Part of a small language model's weights.
Architecture: RMSNorm after each block, rotary positions, no biases in attention or MLP, tied embeddings, normalized queries and keys.
Each number is 128 + 24 x the weight over its row's rms, rounded and kept within 0 to 255. Layers, rows and columns count from 0. The size above them is the row's rms in percent of the matrix's.

# layer 4 MLP gate, 704x256, rms 0.0881, rows 181-215, columns 64-127
size [ 94  97 106  99 104 109 103  99 100 102 102 103 102 105 107  93 101  95  96 103 104 112  90  98  98  99  95 103 101  98  93 101 102  90  89]
[[ 98 151 125 111 126 142 104  72 176 112 100 114 131 163 116 130 154 182 130 133 128 140 113 137 165 130 143 167 118 125 161 116  83 175 146 164  95 129 160 115 145 124 161 131 144 146 119 126 103 129 164 134  89 127 124 125 118 121 163 169 169 138 125 151]
 [ 99 109 130 132 151 103 107 131 104 119  92 165 123 163 124  89 170 159 158 130 108 119 140 136 129 121 141 134 147 145 162 141 149 131 145 138 122 118 120 132 116 162 138 158  90 161 108 139 127 124 108 170 133  98 116 122  96 134 104  91 129 142 120 110]
 [ 77 100 126 147 101  97 122 138 157 153 120 162 143 169 121 111 129 133 159 121 115 163 113 114 148 108  92 148 129  82  94 119 125 101 124 148 120 113  96 148  95 131  91 139 143 128 132 125 119 124 108 120  89 127 135 106 133 167 138 149 110 150 136 148]
 [108 111 148  90 129 139 118 153 144 144  97 159 132 115 111 102 124 149 120  90 145 151 137 145 134 132 122 109 114 122 119 101  98 125 179 172 110 155 126 124 113 140 138 139 182 138  92 137  73 130 213 111 161 141 134 156  93 136 121 163  99 150 147 147]
 [167  97 142  93 122 111 142 132 116  99 133 164 114 144 140 107 120 108 120 145 138 140 150 143 115 143 164  91 154  78 159 145 125 128 100 144 146 151 133 156 102 121 146 158 110 141 128 138 130 113 135 178 146 151 108 112 167 117 110  89 110 109 114 119]
 [ 87 119 139 124 108 146 133 156 123 106 126 171 130 151 118 102 111 145 174 114 141 109 163 131 137 136 121  84 116 105 123 158 102 165 153 162 102 127 130 110 114 170 111 132 131 148 112 136  88 162 135 123 151 179 104 113 133 134 104 130 122 148 157 137]
 [101 116 130 113 156  70 115 154 149  98 157 116 127 152 101 162 136 151 121 122 139  95 116 175 119 136 108 128  97 113 158 124 109  97 141 112 116 130 166 156  75 172 126 143  92 137 123 155 161 128 127 110 201 123 153  87 132 139 122 119 101 133 102 122]
 [113 129 146 130 133 141  96  98 110 116 140 148 126 109 114 124 172 141 182 123 104 123 149 134  90 103 144 154 126  97 119  87 109 126 151 144 153 135 156  42  83 112 126 140 123 130 122 124 146 148 132 169 148 125 124 124 134 117 112 171 104 159 125 115]
 [110 122 117 145 129 138 131 111 103 145 145 102 128 158 119 119 111 108 159 146 143 104 121  91 113 122 110 122 127  95  94 120  75 157 147 124 107 104 169  90 154 152 115  97 159 131  90 151 111  96  84 116 133 141 129 130 116 136 124 108 102 166 167 119]
 [111 158 134 105 138 125 140 103 125 122 108 122 134 122 139 117 138 143 133 109 136  97 119 172 154  96 128 132  86 122 113  78  95 162 119 106 174 156  88 137  98 134 135 147 138 123 125 100 148 169 152 191 147 174 109  73 121 127 135 104 138 102 144 144]
 [ 89 160 148 103 132 178 142 137 114 108 130 157 106 119  68 106 168 164 136 156  99 176  97 111 139  93 143 154 156 106 143 150 148 128 118 151  83 116  99 118 158 178 109 162 141 109 181 124 138 136 119 128  85 133 133 158 123 116 106 165 118 118 119 132]
 [124 149 148 133 166 150 138 124  95 132 152 128 124 141 119 107 112 155 106  94 145 154 131 127 130  99 116 122 117 155 155 113 130 126 148 132 176  93 113 138 154 143 104 131 125 165 120 131 124 173 157 146 129 128 163 158 113 182 125 171 100 109 132 148]
 [103 138 133 125 119 113 160 178 116 148 107 116 146 141 124 134 114 159 180 127 150 104 139 153 179 134 122 141  83  59 133 104 152 110 157 141 144 131 120 126 101 129 104 122 179 124 101 123  90 162 112 116 171 112 108  98 172 183 149 115 110 122 142 124]
 [118  95 124 128  89  69  94 102 121 130 127 128 154 170 110 138 148 151 115 142 138 118 143 162 123 124 129 153 107 115 121 140 119 161 151 144 152 142 130 138 140 128 127 118 129 156 102 137 126  91 109 157 153 109 171 111 152 150  91 108 151 152 143  93]
 [145 135 146 147  89 128 115 120 129 141 121 165 127 141  83 145 143 121 117  79 133 136  88 153 147 111 119 128 112 125 104 133 149 178 172 210 130 102 142 107 136 132 108 130 148 133 108 159 119 110 133 155 155 117 120 100 125 150 134  81 142 164 119 122]
 [153 134 158 136 127  81 138 143 120  84  80 142 119 189  97 124 126 109 108 119 130 160 120 118 117 152 138 173 115 120 112 142 126 111 135 146 132 110 150 130 116 173 125 116 146 150  99 104 154 183 114 148 113 122 139 109 103 124 128  98  95 143 102  70]
 [136 153 123 128 143 152 100  67 143 153 157 115 132 115  92 130 152 118 100  98 146 130 169 142 148 115 148 104  90 145 146  98 139 192 156 136 134 135 148 155 132 110 131 137 111 152 120 161  96 124 134 171 129 112 106 108 140 123 112 136 181 118  86 104]
 [127 152 170  89 123 126  96 118 120 138 123 157 141 177 135 119 175 162 131 127 129  68 137 122 114 118 120 134 112 111 127 113 109 112 149 166 161 127 169 116 106 115 129  98 138 107 103 141 146 125 146 173 127 131 117 104 135 151 122  92 132 111 106 115]
 [119 133 132 139  97 121 119 125 118 128 119 113 135  92 128  96 103 170 157  98 128 109 139 106 145 120 138 157 116 131 176 149 125 161 138 129 136  98 134 127  95 156 137 107 146 175 102 112 137 167 133 152 108 119 114 119 139 135 114 107 181 121 129 118]
 [134 100 156 149 133 136 139  84 116 152  99 109 131 180 131 122 115 148  99 124 132 148 176 127 150 144 173 133 126 136 140 117 110 128 145 102 124 128 136 128 127 175 145  94 138 128  94 121 105 134 159 125 141 102 112 130 173 145 130 137 111 125  81 120]
 [ 88 137 128  83 127 153 131 129 153 126 116 195 154 116  97 100 121 140  99 119 112 145 135 138 137 131 148 139 124 124 134 109 131 129 162 134 103 156 106 125 127 144 136 159 112 156  91 127 104 113 171 180 115 155 126 107 103 140 140 141 130 118 145 132]
 [128 111 111 105 110 155 124 162 138 110 139 147 181 136 112 129 130 113 127 106 164  98 171 128 104  95 119 104 103 114 125 106 137 157 142 195 179 113 149 160 134 146 152 190 146 124 112 137 113 151 101 130 158 118 114  94 100 157 123 147 115 134 112  99]
 [127 112 130 118 128 136 155 112  99 147 145 126  98 112 110 161 157 138 111 133 102  69 128 120  99 133 168 113 129 151 130 130 159 128 156 153 117  62 133 100  94 131 146  96 145 156 138  87 142 106 144 110 143 112 116 132  88 119 128 180 126 110 154 129]
 [148 167 202 130 143 166 105  93 162 124 120 118 121 118 148 105 135 142 127 158 140 140 154 162 128 146 126 150 118 105 168 128 111 128 142 133 136  93 137 156 114 150 144 100 153 148 149 106 140 112 112 168 131 109 144  87 129 110 123 146 130 130 146 125]
 [130 113 114 128 163 180  85 164 101 118 126 111  94 121 159 133 153 135 155  83 154 145 138 123 152 153 111 119  91  98 109 126 163 175 179 157 128 131 104 109 118  95 126 126 140 152 114 120 113 177 151 133 163 123 115 126 111 138 149 102  90 192 128 156]
 [ 78 117 129 121  79 137 118 142 130 133 147 126  85 129 125  98 146 142 102 149 145 122 140 151 177 149 118 171  69  99  95 150 161 155 155 121 121 156  98 152 102 148 140 118 164 168 158 166 136 127 141 112 152 142 121 127 154 104  53 100 147 158 108 120]
 [147 126 114 142 158 119 122 127 150 137 102 147 106 193 134 100 132 105 169 119 133 120 150 147 126 127 113 149 123 132 125  74 101  99 105 156 106 154 108 148 100 131 103 157 180 123 129 128 132 167 117 148  92 148 155  90 114 130 124 144 113  95 125 125]
 [101 121 139  94 127 130 156 138 139 104  95  91 121 130 149  97 148  75 115 120 128 108 109 122  90 107  82 138 119 119 150 123 127 169 155 101 117 157 113 162 140 153 114 111 128 144 168 120  97 183 112 134 118 125 119 137 103 135 122 153 105 146 104 139]
 [102 126 125 105 115 115 131 116 115  66 120 148 115 100 103  71 154 139 128  99 115 107 140 172 136 119 136 129 102  97 110 133 145 113 129 141 135 126 142 124  95 121 151 223  96 114  72 125 100 119 164 132 139 123 162 135 128 137 122 116 154 125 123  91]
 [133 137 151 122 124 151 158 122 160  79 127 164 137 140  99  96 161 128 134 125 150 129 144 151 138 139 147 155  83 130  84 113 169 190 105 146 139 136 166  97 122 108 116 133  99 149  74 138 146 133 159 111 111 120 137 101 127 156 108 149 123 147 122 121]
 [122 158 146 138 104 153 161 133 113 138 142 119  92 119 137 109 130 154 101 124 170  64 110 125 116 165 109 135 103 126 159  83 144 154 141 114 108 165 145 119 107 113 111 120 150 104 151 103 146 146 153 154 162 144 139 104 134 132 115 133 125 147  83 130]
 [122 126 154 112 129 172 109 121 161 125 118 131 121 156 128 127 157 104 117 154 156 119 209 157 101 150 170 122 122  96  89 140 136 171 145 134 134 156 116 123 134 149 131 140 108 137 125 138 150 106 103 113 145 171 152  87 149 161  41 121 145 116  78  67]
 [131 143 174 159  99 139 118  82 127 133 118 129 130 153  83 122 122 169 127 100 128  97 123 133 106 154 138 101 130 136 124  96 135 118 182 136 117 131 155 142 144 124 132 150 172 161 136 102 118 138 100 122 128 156 154  62 159 100 122 110 148 149 132 100]
 [151  87 138  89 128 109 125 126 100 132 177 121  71  98 121 142 137 139 109 117 149 133 142 121 141  91 129 160  98 113  75 137 108 156 206 149 152 108 154 127 140  99 128 144 123 113 161 179 130 114 152 142 119  91 119 143 149 152 105 159 124 115  86 125]
 [107  87 157 117 145 171 138 159 102 152 144 121 168 149 155 129 146 103 177 128 117 156  93 122 102 154 139 125 124 172 112 102 106 102 156 114 110 142 133 129 120 161 135  99 173 102 141  93 107 179 157 116 102 128  83 117 141 140 138 144 145 119 155 107]]
# layer 4 MLP up, 704x256, rms 0.089, rows 181-215, columns 64-127
size [ 99  98 110  94  99 110  95  97  94 101 103  96  91 107 108  93  95 103  94 100 104 110  87  93  94  99  95  97 107  97  93 100  99  86  88]
[[113  92 123 124 131 119 168 122 132 133 120 161 161  92 137 129 138  98 109 160 140 134 147 100 151 124 117 107 126 116 114 158 127 131 130 144 150 136  76 155  99 127 184 164 145 135 214 147 140 136 103 148 144 123  72 139 109 135 133  94 107 120 155 159]
 [104 153 132 146 133 132 144 113 160 173 157 149 105 127 179 136 165 101 119  99 145 169 169 177 119 119 141 122 102  63 131 161 149 136 142 123 149 166 123 179 123 164  99 134 161 146 121 126 119 116 170 147  96 126 126 132 129 110 152 107  83 186  86 124]
 [170 166 124 118 153 149  97 109  90 140 139 147 148 122 157 112 164 129 115 118 146 102 159  96 117 117 127 110 133 138 130 112 139 109 134 139 129 164 160 127 134 103 126  93 132  82  74 123 119 121 136 125 137 122 126 128 139 132 131 129 115 172 169 106]
 [115 142  85 135 116 145 113 117  90 154 104 141 148 155 128 171 137 110 124 117  96 131 141 157 124 131 147 165 138 151 106  99 149 133 110 105 148 116 105 132 118 102 130 146 128 117 170 131 118 122 149 144 121 134 112 120 155  77 112 116  95  95  98 146]
 [123  98 107 123 137  93 159 125 131 125 118 108 152 106  95 156 124 135 108 139 175  82  97 122 152  97 146 146 120 154 107 149 174 150 121 107 110 114 127 144 147 144 128 145 129 145 127 158 120 109 171 163 147 106 160 145 149 143 165 114 110 113 106 168]
 [128 132 172 112 150 108 124 113 137  81 152 126 117 102 109 134 126 132 158 102 130 111 184 125 147  94 146 124 112 114 132 122 159 133 128 126 151 155 137 105 125 156  91 134 150 124 178 121 138 147 154 158 128 141 141 106 163 125 111 162 110 142 103  89]
 [113 126 134 131  77 132 124 132 126 126 109  88  72 129 150 126 150 159 141 163 138  96 142 120 117 137 173  96 120 109 133 174  87 128 193 111 122  95 154  71 110 132 121 173 138 143 136 106 141 124 110 110 152  92 140 172 121 151 126 117 116 107 132 108]
 [137 142 132 167 155 124 124 130 112 131 170 124 108 122  97 123 111 166 147 104 135 119 127 155 171 113 131 140 122 166 154 124 138 103 134 106 114 140  65 135 114 149  93 124 157 130 138 149 137 126 111 113 119 123 152 158 126 115 139 112  97 151 122  62]
 [131 164 150 101 148 161 112 106 100 146 123 114 149 139 132 125 135 128 141 129 166 136 131 107 100 125 120 142 106 114 136 145  60 108 133  92 130 126 124  95 130 162 151 100 127 131  73 136 179 112 141 134 140 119 124 136 177 111 115 154 164 137 111 115]
 [141 166  84 175 111 108 191 125 114 124 132 154 104 119 100 100  82 114 151 117 130 127 130 104 138 137  73 162 130 139 100 126 133 114 125 141 166 127 111 104  95 115  87 155 164 117 135 123  98 179 148  82 100 131 104 150 113 122 151 117 115 109 143 125]
 [176 149 150 147 126 119 151 187 103 147 127 132 128 122 155 108 160 121  45 120 153 119 117 131 122 130 140 115 147  87 173 142 154 119 124 171 113  80 152 101 103 124 141 123 125 100 170 109 101 129 134 118 124 137 134 147 118 135 154 122 167 104 148 131]
 [149  83 120 144 102  85 121 120 121 164 161 142 107 184 145 145 123  92 111 121 114 120 141 140 118 104  94 142  98 147 101  78 102 105 119 136 121 111 101 132 127 140 106 150 117 114 145 120 106 101 110 125  72 109 153 158 169 148 123 123 153 169 112  74]
 [117 117 140  97  87 126 118 168 130 134 137 119 133 137 117 145 131  95 121 127 123 132 113 100 134 159 163 108 162 124 114 114 143 130  92 165 143 122 125 102 141  90 113 117 149 107 197 143 148  91  76 181  91 117 142 104 140 154 112 109 139 137 102 116]
 [112 108  92 105 126 107 126 143 143 125 118 140 163  87 117 117 138 130 146 114 124 127  96 133 112 155 115 129 105 156 150 122 123 147 117 128 159 135 141 100 113 137 146 114 125 146 129 151 101 136  90 144 104 117 126 100 132 177 121 110 144 120  93 173]
 [ 98 107 138 133 124  78 213 103 138 100 107  94  96 104 133 132 134 142 109 153 135 149 151 129 113 143 222  84 100 108 101 125 117 150 133 133 139 103 148 135 128 127  77 110 140 130 165  97 145 109 128 125 111  95  63  64 119 145 150 144 122 152 107 119]
 [138 118 105 153 128 136  99 155 170 131 156 166 188 144  71 117 112 131 120 129 136 122 133 146 117 162 199 118 148 109 107  96 127 131 109 166 128 173 114 145 126  99 138 148 146 104 135 122 129  81 117 119  95 163 118 105 168  80 121 120 125 151 106 115]
 [158 162 120 128 127 113 160 126 111 156  85 122 176 107 121 138  91 172  90 150 133 135 109 129 113 113 151 133 137 109 129 107 143 146 106 112 156 154 102  94 126 120 131 128 118 106 132 150 107 130  90 117 166 125 115  80 130  95 153 102 142 104 107  95]
 [127 130 157 119 142 155 120 108  89 103 124 169 147 129 125 120 121 189 158 116 119 135 107  96  90 115 128 124 115 122 149 111 113 113 135  89 103 166 158 133 147 153 143 143 102 127  75  47 140 122  97 116 129 144 117 101 111 111 130 139 111 161 163 131]
 [121  72 115 122 123  97 120 142 132 161 131 142 134 150 162 131 133 113 183 139 103 146 123 134 102 168 120 127 156 169 143 147 123 115 133 132  99 132 119 131 122 109 183 120 110  71 165 149 155 112 136 120  82 133 164 141  95 137 117 141 136 147 150  61]
 [114 132 118 153 144 153 135 123 141 102 146 164 158 132 104 150 123 130 122 110 156 110 122 152 138 109 104 105 114 136  99 218 131 148  99 122 106  88 138 137 131 123  98 161  93 150 140 123 149 110 102 161 103  99 192 103 162  92 130 111 221 169 111 102]
 [141 143 141 101 148 110 126 143 133 131  86 131 148 114 143 112  89  82 111 136 115 167 122 120 144 187 167  61 147 138 125 158 112 103 135 150  97 166  99  97 121 163 139 127 155 136 145 141 124 102 169 130 135 142 138 115 112 138 142  63 168 118 168 121]
 [100 164 138 140 146 162 143 109 140 136 115  85  78 128 147 118 139 166 124 122 106 101  80 113 155 159 117 101 154 106 136 159  86 127 129 122  80  82 113 116 121 141 119 170 129 129 129 100 114 122 138  97  60 134 148 152 127  92 100 155 106 123  86 171]
 [108 128 136 122 175 127 133 120 112 113 124 124 144 143 156 144 156 145 109 113 130 136 115 127 113 107 143 147 144 130 145 130 139  99 103 168  96 105 102 130 107 121 157 137 138 114 141  94 165 104 143 111 157 108  97  77 159  84 160 149 118  76 137 115]
 [105  84 163 129 140 110 151 123 111 148 115 157 145 124 125 111 138 136 145 137 135 115 120  94 113 115 150 166 129 131 116 136  97 108 141 146 114 148 144  71 161 123 164  75 164 121 149 157 144 102 101  78 119 105 136 187 146 110 138 141 125 168 145 125]
 [105  87 178 104 130 128 127 137 123 157  87 113  91 152 135 115 152 153 164 117 143 138 146 144 106 116 167 150 114 109 146  89 144  98 145 149 172 107 148 143  96 140 169 133  91  67 170 130  74 164 101 145 134 107  99 156  96 172 111 131 156  80  68 134]
 [141 140 120 154 118 113 112 129 125 152 152 122  87 120 140 137 141 100 125 144  84 109 168 169 137 124 122 150 115  86 122 131 124 136 164 125 115 122 116 106  86 117 119 161 118 115 126 112 123 135 113 126 151  94 114  97 154  99 118  88 124 114 140 102]
 [152 109 104 151 164 145 137 149 155 120 126 150 120 144  93 178 158 134 124 119 156 160 133 133  56 143 160 142 108 182  89 147 152 172 109 108 110 141 111 116 105  99 141 142 169 122 153 136 105 142 131 130 176 157 190  83 105 101  99 125 130 150 149 112]
 [126  96 125 130 164 131 114 128 143 132 122 163 108  89 138  94 127 120 131 140 127  94 144 120  97 158 158 128 128 148 111 166 126 156 119  89 133 122 152 100 157 109 132 124 104 168 135 132 125 103 144 125 163 128 123  96 174 122 115 183  96 105 114 182]
 [124 105 153 125  85 140 124  93 108  97 137  62 112  99 157 137 132 144 118 177 122 148 152 131 116 129 107 147 113 117 178 123 142 151 139 154 142 170 168 130 146 133 137 104 135 146 112 112  97 119 122 105 101 110  87 147 103 155  93 138 170 105 127 132]
 [119 172 153 131 108 177 129 149  94 100 133 115  99 111 132 146 113 133 100 143 153 157 166  78 116 130 127 124 159 154 117 134 122 109 147 119  66 121 108 144 145 155  93  93 147 136 178 139 131 146 112 135 126 128  92 117 154 131 154  96 118 166 110 140]
 [122 149 118 153 105 119 132 152 134 155 170 133 118 119 155 138 133 100 107  73 134 141 130 139  90 147 132  95 135 148 123  71 136 105  71  82 129 144 161 121 121 151  70 117 131 120 126 111  95 123 162 102 108 108 120 119 141 113 114 153 118 131  76 162]
 [101 135 108 124 143 138 121 117 145  99 137 129  97 124 121 127 138  99  99 147 120  94 148 127 149 119 119 117 143 103 118 125 124 121 138 114 152 110 156 142  96 128 159 128  95  86 167 178 115  62 119 143 164 123  98 135 108  91 119 141 122 100 106 122]
 [134 109 106 118 158 156 140 128 101 204 131 165 173 109 162 155 151 153 118 128 129 118  85 152 130 141 149  91 134 123 114 142 178 104 164 128 116 109 112 133 101 104 150 110 133 166 159 131 118 134 117 111 177 162 185 153 159 106 153 111 141 154 120 101]
 [130 180 125 110  96  82 131 156 102 102 128 128 112 102 126 120  99 129 134 150 123 100 112 133 123 136  86 138 154 129 126 137 131 137 137 133 116 123 102 138  91 108 153 143 143 161 122 138 133 129 126 118 161 101 139  97 102  95 121 115 118 167 125 132]
 [108 105 187 138 129 115 120 139 126 145 125 132 173 106 137 116 119 107 133 174 144 170 183 126 121 111 124 147 154 129 107 120 120 154 123 155 140 158  85  96 134 127 207  96 157 118 107 148 132 131 138 123 107 134  91  77 150 155 150 167 120  95 164  76]]
# layer 4 MLP down (transposed), 704x256, rms 0.0562, rows 181-215, columns 64-127
size [ 98 100  98  97 104 114 100  99  99 106 101 101  94 102 111  97  96 101  97 100 102 109  83  97  97 100  94 102 108 103  94 101  99  92  83]
[[112 102 129 133 121 142 165  93 129  84 150 106 126 105 135 130 159 151 112 120 110 142 166 137 116  80  82 142 121 194  94 172 156 103 121 154 105 115 103 169 127 123 144 135 132 104 125 167 147 149 165 151 121 142  96 129 131 136  87 118 150 156 161 155]
 [136 167 162  74  80 153 113 130 125 135 111 132 130 123 156 114 196 150 140 114 126 117 144 127 120 119 101 166 134 149 171 134 154 153 146 139 116 139 107 122  93 116 105 145  98  97 147 155 150 141 129 162 119 136 104 114 129  67 168 160 119 123  98 110]
 [135 137 106 128 138 133 149 131 156 142 181 130 135 107 112 158 119 157 101 131 150 145 109 156 136  87 136 131 124 151 160  94 133 140 105 121 153 137 125 127 120 130  95 123 151 126 160 107 127 119 136 114 154  98 157 138  78 140 151 140 111  75 126 122]
 [144 134 166 140 148 180 163 188 100 137  89 133 102 117 115 119 166 166 148 143 155 151  95 136 166 118 147 126 101 128 152 130 140 120 120  89 113 123 126 163 165 151 125 139 128 124 224 131 128 115  96 150 115 135 121  88 138 150  75 157 110 119 191 169]
 [147 129 163 115  90 124 115 120 132 113 142 110 135 136 130 183  79 112 126 150 134 108 133 131 104 153 137 138 151  98 134 116 144 101 135  80 109 105 177 119 111 160 125 141 133 157 127 117  59 156 156 139  97  85  99 108 101 135 128 163  93 123 138 104]
 [150 117 127 143 134 149 151  80 120 101 106 148 126 138 127  98  90 118 143 166 114 109 129 137 126 143 114  92 137 140 128  77 150 139 145 154 126 100  91 130 100 136 145 147 153 191 176  64 124 129 118 185 102 149 124 141 118 105 116 111  76 150 123 164]
 [ 61  83 130 107 128 182  94 140 124 165 146 142 123 186 141 132 175 137 154 104  89 131 141 161 110  89 129 151 128 138 101 142 153 137 142 129 155 128 187 152 101 124 140  67 112 142 124 106 102 132 134 120 140  96 125 123 136 101 154 134 156 151 130 136]
 [102 168  96  86 144 125 115 122 187 167 123 148 136 128 125 141  93 148 142 131 130 130 118 120  99  92 148  85 107 151 104 148 150 119  96 113 116 126 120 138 113 131 150 159 152 149 110 111 121 118 209 121 123 114 122  96 149 122 106 129 144 133 133 146]
 [112 145 130 157 143 158 129 139 142 135 183 134 141 142 102 130 123 122 141 122 116  61  76 149 124 119  90 148 114  65 122  75 116 142 110 141 121 110 127  89 123 151 106 145 109 150 162 134  82 162 135 120 147 122 123 157 111 102 167 127 125 135 189 149]
 [130 163 116 131 145 100 101 115 154 128 160 127 151 164 139 137 143 143 141 133 146 116 138 115 150 122 144 127 144 135 128 108 146 104 110 128 109 112 170 139 126 170 101 130 117 141 125  84 119 157 146 102 111 184 152 156 124 113 152 128 156  77 149 164]
 [153 156 132 159 119 137 140 120 146 106  98 126 102  99 110 113 148 140 127 134 117 151 130 131 151 116  95 132 113 122 121 122 137 129 166 171 136 118 148 172 118 132 166 111 155 128 155 137 150 117 101 114 134 159 150 123 149 125 155 111 115 115  93 145]
 [117 136 153 114 127 129 131 133 117  79 102 101 101 128 127 119 199 100 105 125 117 120 139 121 142 128 118 103  80  77 123 141 143 127 110 159  86 171 116 127  81 105 112 139 114 160 108 138 151 158 142  98 115 174 132 119 100 163 110 137 105 188 111 113]
 [166 146 150 159 107 142 137 150 112  69 134 137 117 130 120 132 174 128 127 164 135 168  87 151 130 123 107  98 141  84 163 109 166 132 155 145 112 106 128 127 115 102 164 157 122 114 139  97 144 121 135 146 150 152 142 168 134 108 125 104 110 124 125 157]
 [141 142 153 113 149 114 160 104 127 153 112 112 120 116 135 151 140 152 139 153 111 140 158 136  99 130 146 127 118  81 132 120 174 121 123 106 155 115 113 157 134 158 125 163 149 132 126 121 145 153 148 117 120 144 111  87 164 100 144 169  81 190 126  52]
 [109 141 130 158 159 120 105 139 129 124 140 155 112  84 158 128 178 157 128 124 134 151 129  88 138 155 131  94 130 131 118 147 126 133  98 132  80 109 153 132 197 139 147 118 168 128 129 112 109 148 129 149 104 106 133 100  93 142 181 118 109 123 137 143]
 [153 144 140 120  96 137 120 160  86 132 155 145 123 168 180 115 162 125 102 134 137 108 133  99 123 106 129 123 136 147 164 183 111 131 174 143 129 127 149 136  87 162 131 110 143 136 113 136 119 151 135 105 107  92 115 118 168 127 154 125 131 139 166 122]
 [130 152 115 172 141  95 138 131 125 125 102 164 134 137 140 147 107 174 113 138 136  80  88 138 112 157 134 110 163 129 123 133 103 116 105 118 131  82 151 117 122 161 105 124 132 147 106  51  37  96 128  83 129 165 135 126 163 118 152 124  98 111 147 110]
 [ 77 108 163 175  90 124  93 101 134 109 145 181 140 119 122 134 122 113  69 123 116 147 137 139 117 152 137 103 136  85 150 114  84  92 139  80 131 143  88  87 147 114 122 117 123 147 121  73 116 143 156 117 125  60 106 143 141 130 116 146 123  88 126 122]
 [135 156  97 159  95 115 131  82 127 122 103 106 105 172 122 168 116 173  89 157 161 154 152 133 125 123 168 139 139 116 176  79 105 105 137 127 130 155 161 153 112 125 124 158 155 139 118 115 145 136 126 140  87  90 191 129 102 128 137 132 118 137 147 143]
 [167 100 138 134 132 122 130 127 166 126 158 178 119 113 166 125 133 121 132 123 145 144 151 115 145  91 140 100 156 138 158 111 108  83 158 121  94 169 159 138 114 112 165 133 153 104 115 178 125 174 121  71 143 122 130 101  92 112 143 120 143  96 141  93]
 [132  94 104 156 137 114 132 101 114 138 122 169  93 155 119  93 116  87  92 105 101 120 125 136  89 145 132 104 106 152 136 131 131 161 129 137 161 118 102 101 108 133 132 145 160 114 149 111 144 149 138 116  98  85 114 163 114 155  99 137 115 127 137  93]
 [139 141  69 106  86 140 107 111 130 119 147 157 131 113 127 131 132 133 157 121 118 124 103  99 139 124 111 153 142 164 159  79  83 124 146 150 122 143 144 136  89  98 111 149 167 149 125 126 133 112 112 136  88 107  91  74  91 134 103  80 165  96 119 138]
 [143  79 122 122 131 153 128 168 125 134 139  94 117 131  79  98 129 135 161 117 157 157 120  85 148 100 134 186 132 140 101 100 141 151  97 110 156 128 148 122 175 147 107 112 144  92  93  92 121 150 145 129 136 118 101 134 183 160 102 103 117 146 118 138]
 [131 172 105 103 101 111 131 107 111 104 104 132 134 118  94 126 116 147 101 126 157  79  99 141 103 109 111 119 151  99 176 127 146 142 125 112  72 176 144 148 134 138 130 128  91 178 112 112 141 115 130 168 113 152 149 144 122 113 126  85 143  97 102 128]
 [178  94  97 109  99 129 123 121 167 123 129 111 151 143 128 138 168 117 151 152 133 132 130 108  88 104  90  94 123 165  78 140 110 118 157  94 157 120 164 101 123 101 138 177  78 164 107 137 151 111 141 110 150 145 131 150 157 125 137  84 134 122 126  79]
 [145 122 105 151 134  95 142 152 155 137  91 153 132 121 113 104 146 119  93 144 146 117 150 127  53 171 141 128 150 142  99 131 193 127 152 157 111  94 155 106 140 100 158  99 113 124 136 150 114 153 118 155 149  94 135 135 106 123 130 135 159 130 117 137]
 [136 148 121 121  96 148 138 167 125 130  99 139 135 128 135 131 135 109 148 119 136 115 135 104 157 158 168 119 139 127 109 152 133  97 155 128 116 106 147 175 175 114  66 112 159 141 134 149 144 151 127 127 102  78 124 120 142 153  86 110 148 116 169  67]
 [101 157  98 146 161 137 157 145 160  95 116 154 159 115 108  87 128  93 134 101 143 129  92 164 119  97  99 150  89 136 106 107 168 140 129 143 140 191 133 121  89 168 112 132 134  99 110 166 116  92  91 120 161 129 165  95  97 155 138 107  91 115 148 128]
 [105 120 149 100 135  94  91 137 108  93 117 106 107 126 135 128 171 149 126 107 104 164 154 113  49 110 127 165 143 115  98 111 128  91 169 167 101  95 145 135 100 134 136  78 150 142 127 146 123 104 122 148 180 109 133 129 137 132 149  96 142 100 137 125]
 [105 170  86 127 133 136 107 138  78 109 151 127 131 143 148 129 120 122 162 119 120 127 121 124 108 106 163 187 111 143 132 128 124 111 152 113 107 122 119 143  70 157 109 169 133 149 149 125 136  94 121  66 136 114 150 145 140  94 151 137 101 154 141 113]
 [139 103 157 117 124 147 143  71 121 136 105 156 147 152 128 103 102 151 158 126 111 121 163 102  97 141 116 132 185 166 104 133 144 125 132 124 174 106 114 134 123  52 119 148 112 134 124 180 140 163 121 124 128 116 129 123 128 108 107 127 125 166 153 120]
 [ 80 115 117 107  74  85 115 159 168 184 153 166 130 122 117 128 119 144 106  82 109 126 109 104 101 148 139 134 115 119 103 125 123 132 135 164 117  92 106 131 143  96 117 121 115  96  99 157 141 153 143 138 124 105 119 144 124 133 146 139 104 126 121 157]
 [148 137  94 148 138 124 105 162 132 121 141  99 169 140 164 110 104 150 154 135 123 112 150 124 151  98 116 113 141 171 139 164 116 123 126 124 107 151 130 151 109 127 130 131 161 123 153 125 161 130 142 126 146 159 172 144 116 159 126 129 118 174  73 168]
 [132 100 127  74 126  97 151 140 137 138 148 183 165 148 117 121 150 113 119 122 128 162 129 104 170 100 116 144 137 110  69 144 144 143 138 143 145  96 178  81 145  83 113 150 108 146 109 146 126 116 154 144 142 139 117 146 146 149 128 144  82 104 135 109]
 [120 146 123 108 140 135 138 160 130 119 122  68 102 110 128 132 150 152 139 137 165 120 137 142 118 129 131 146 135 109 142 127 165 129 143 146 121  51 185  93 168 181 119 101 149  98 151 129 126 132 130 131  99  94 157 143 146 128 128 117 110 133 163 140]]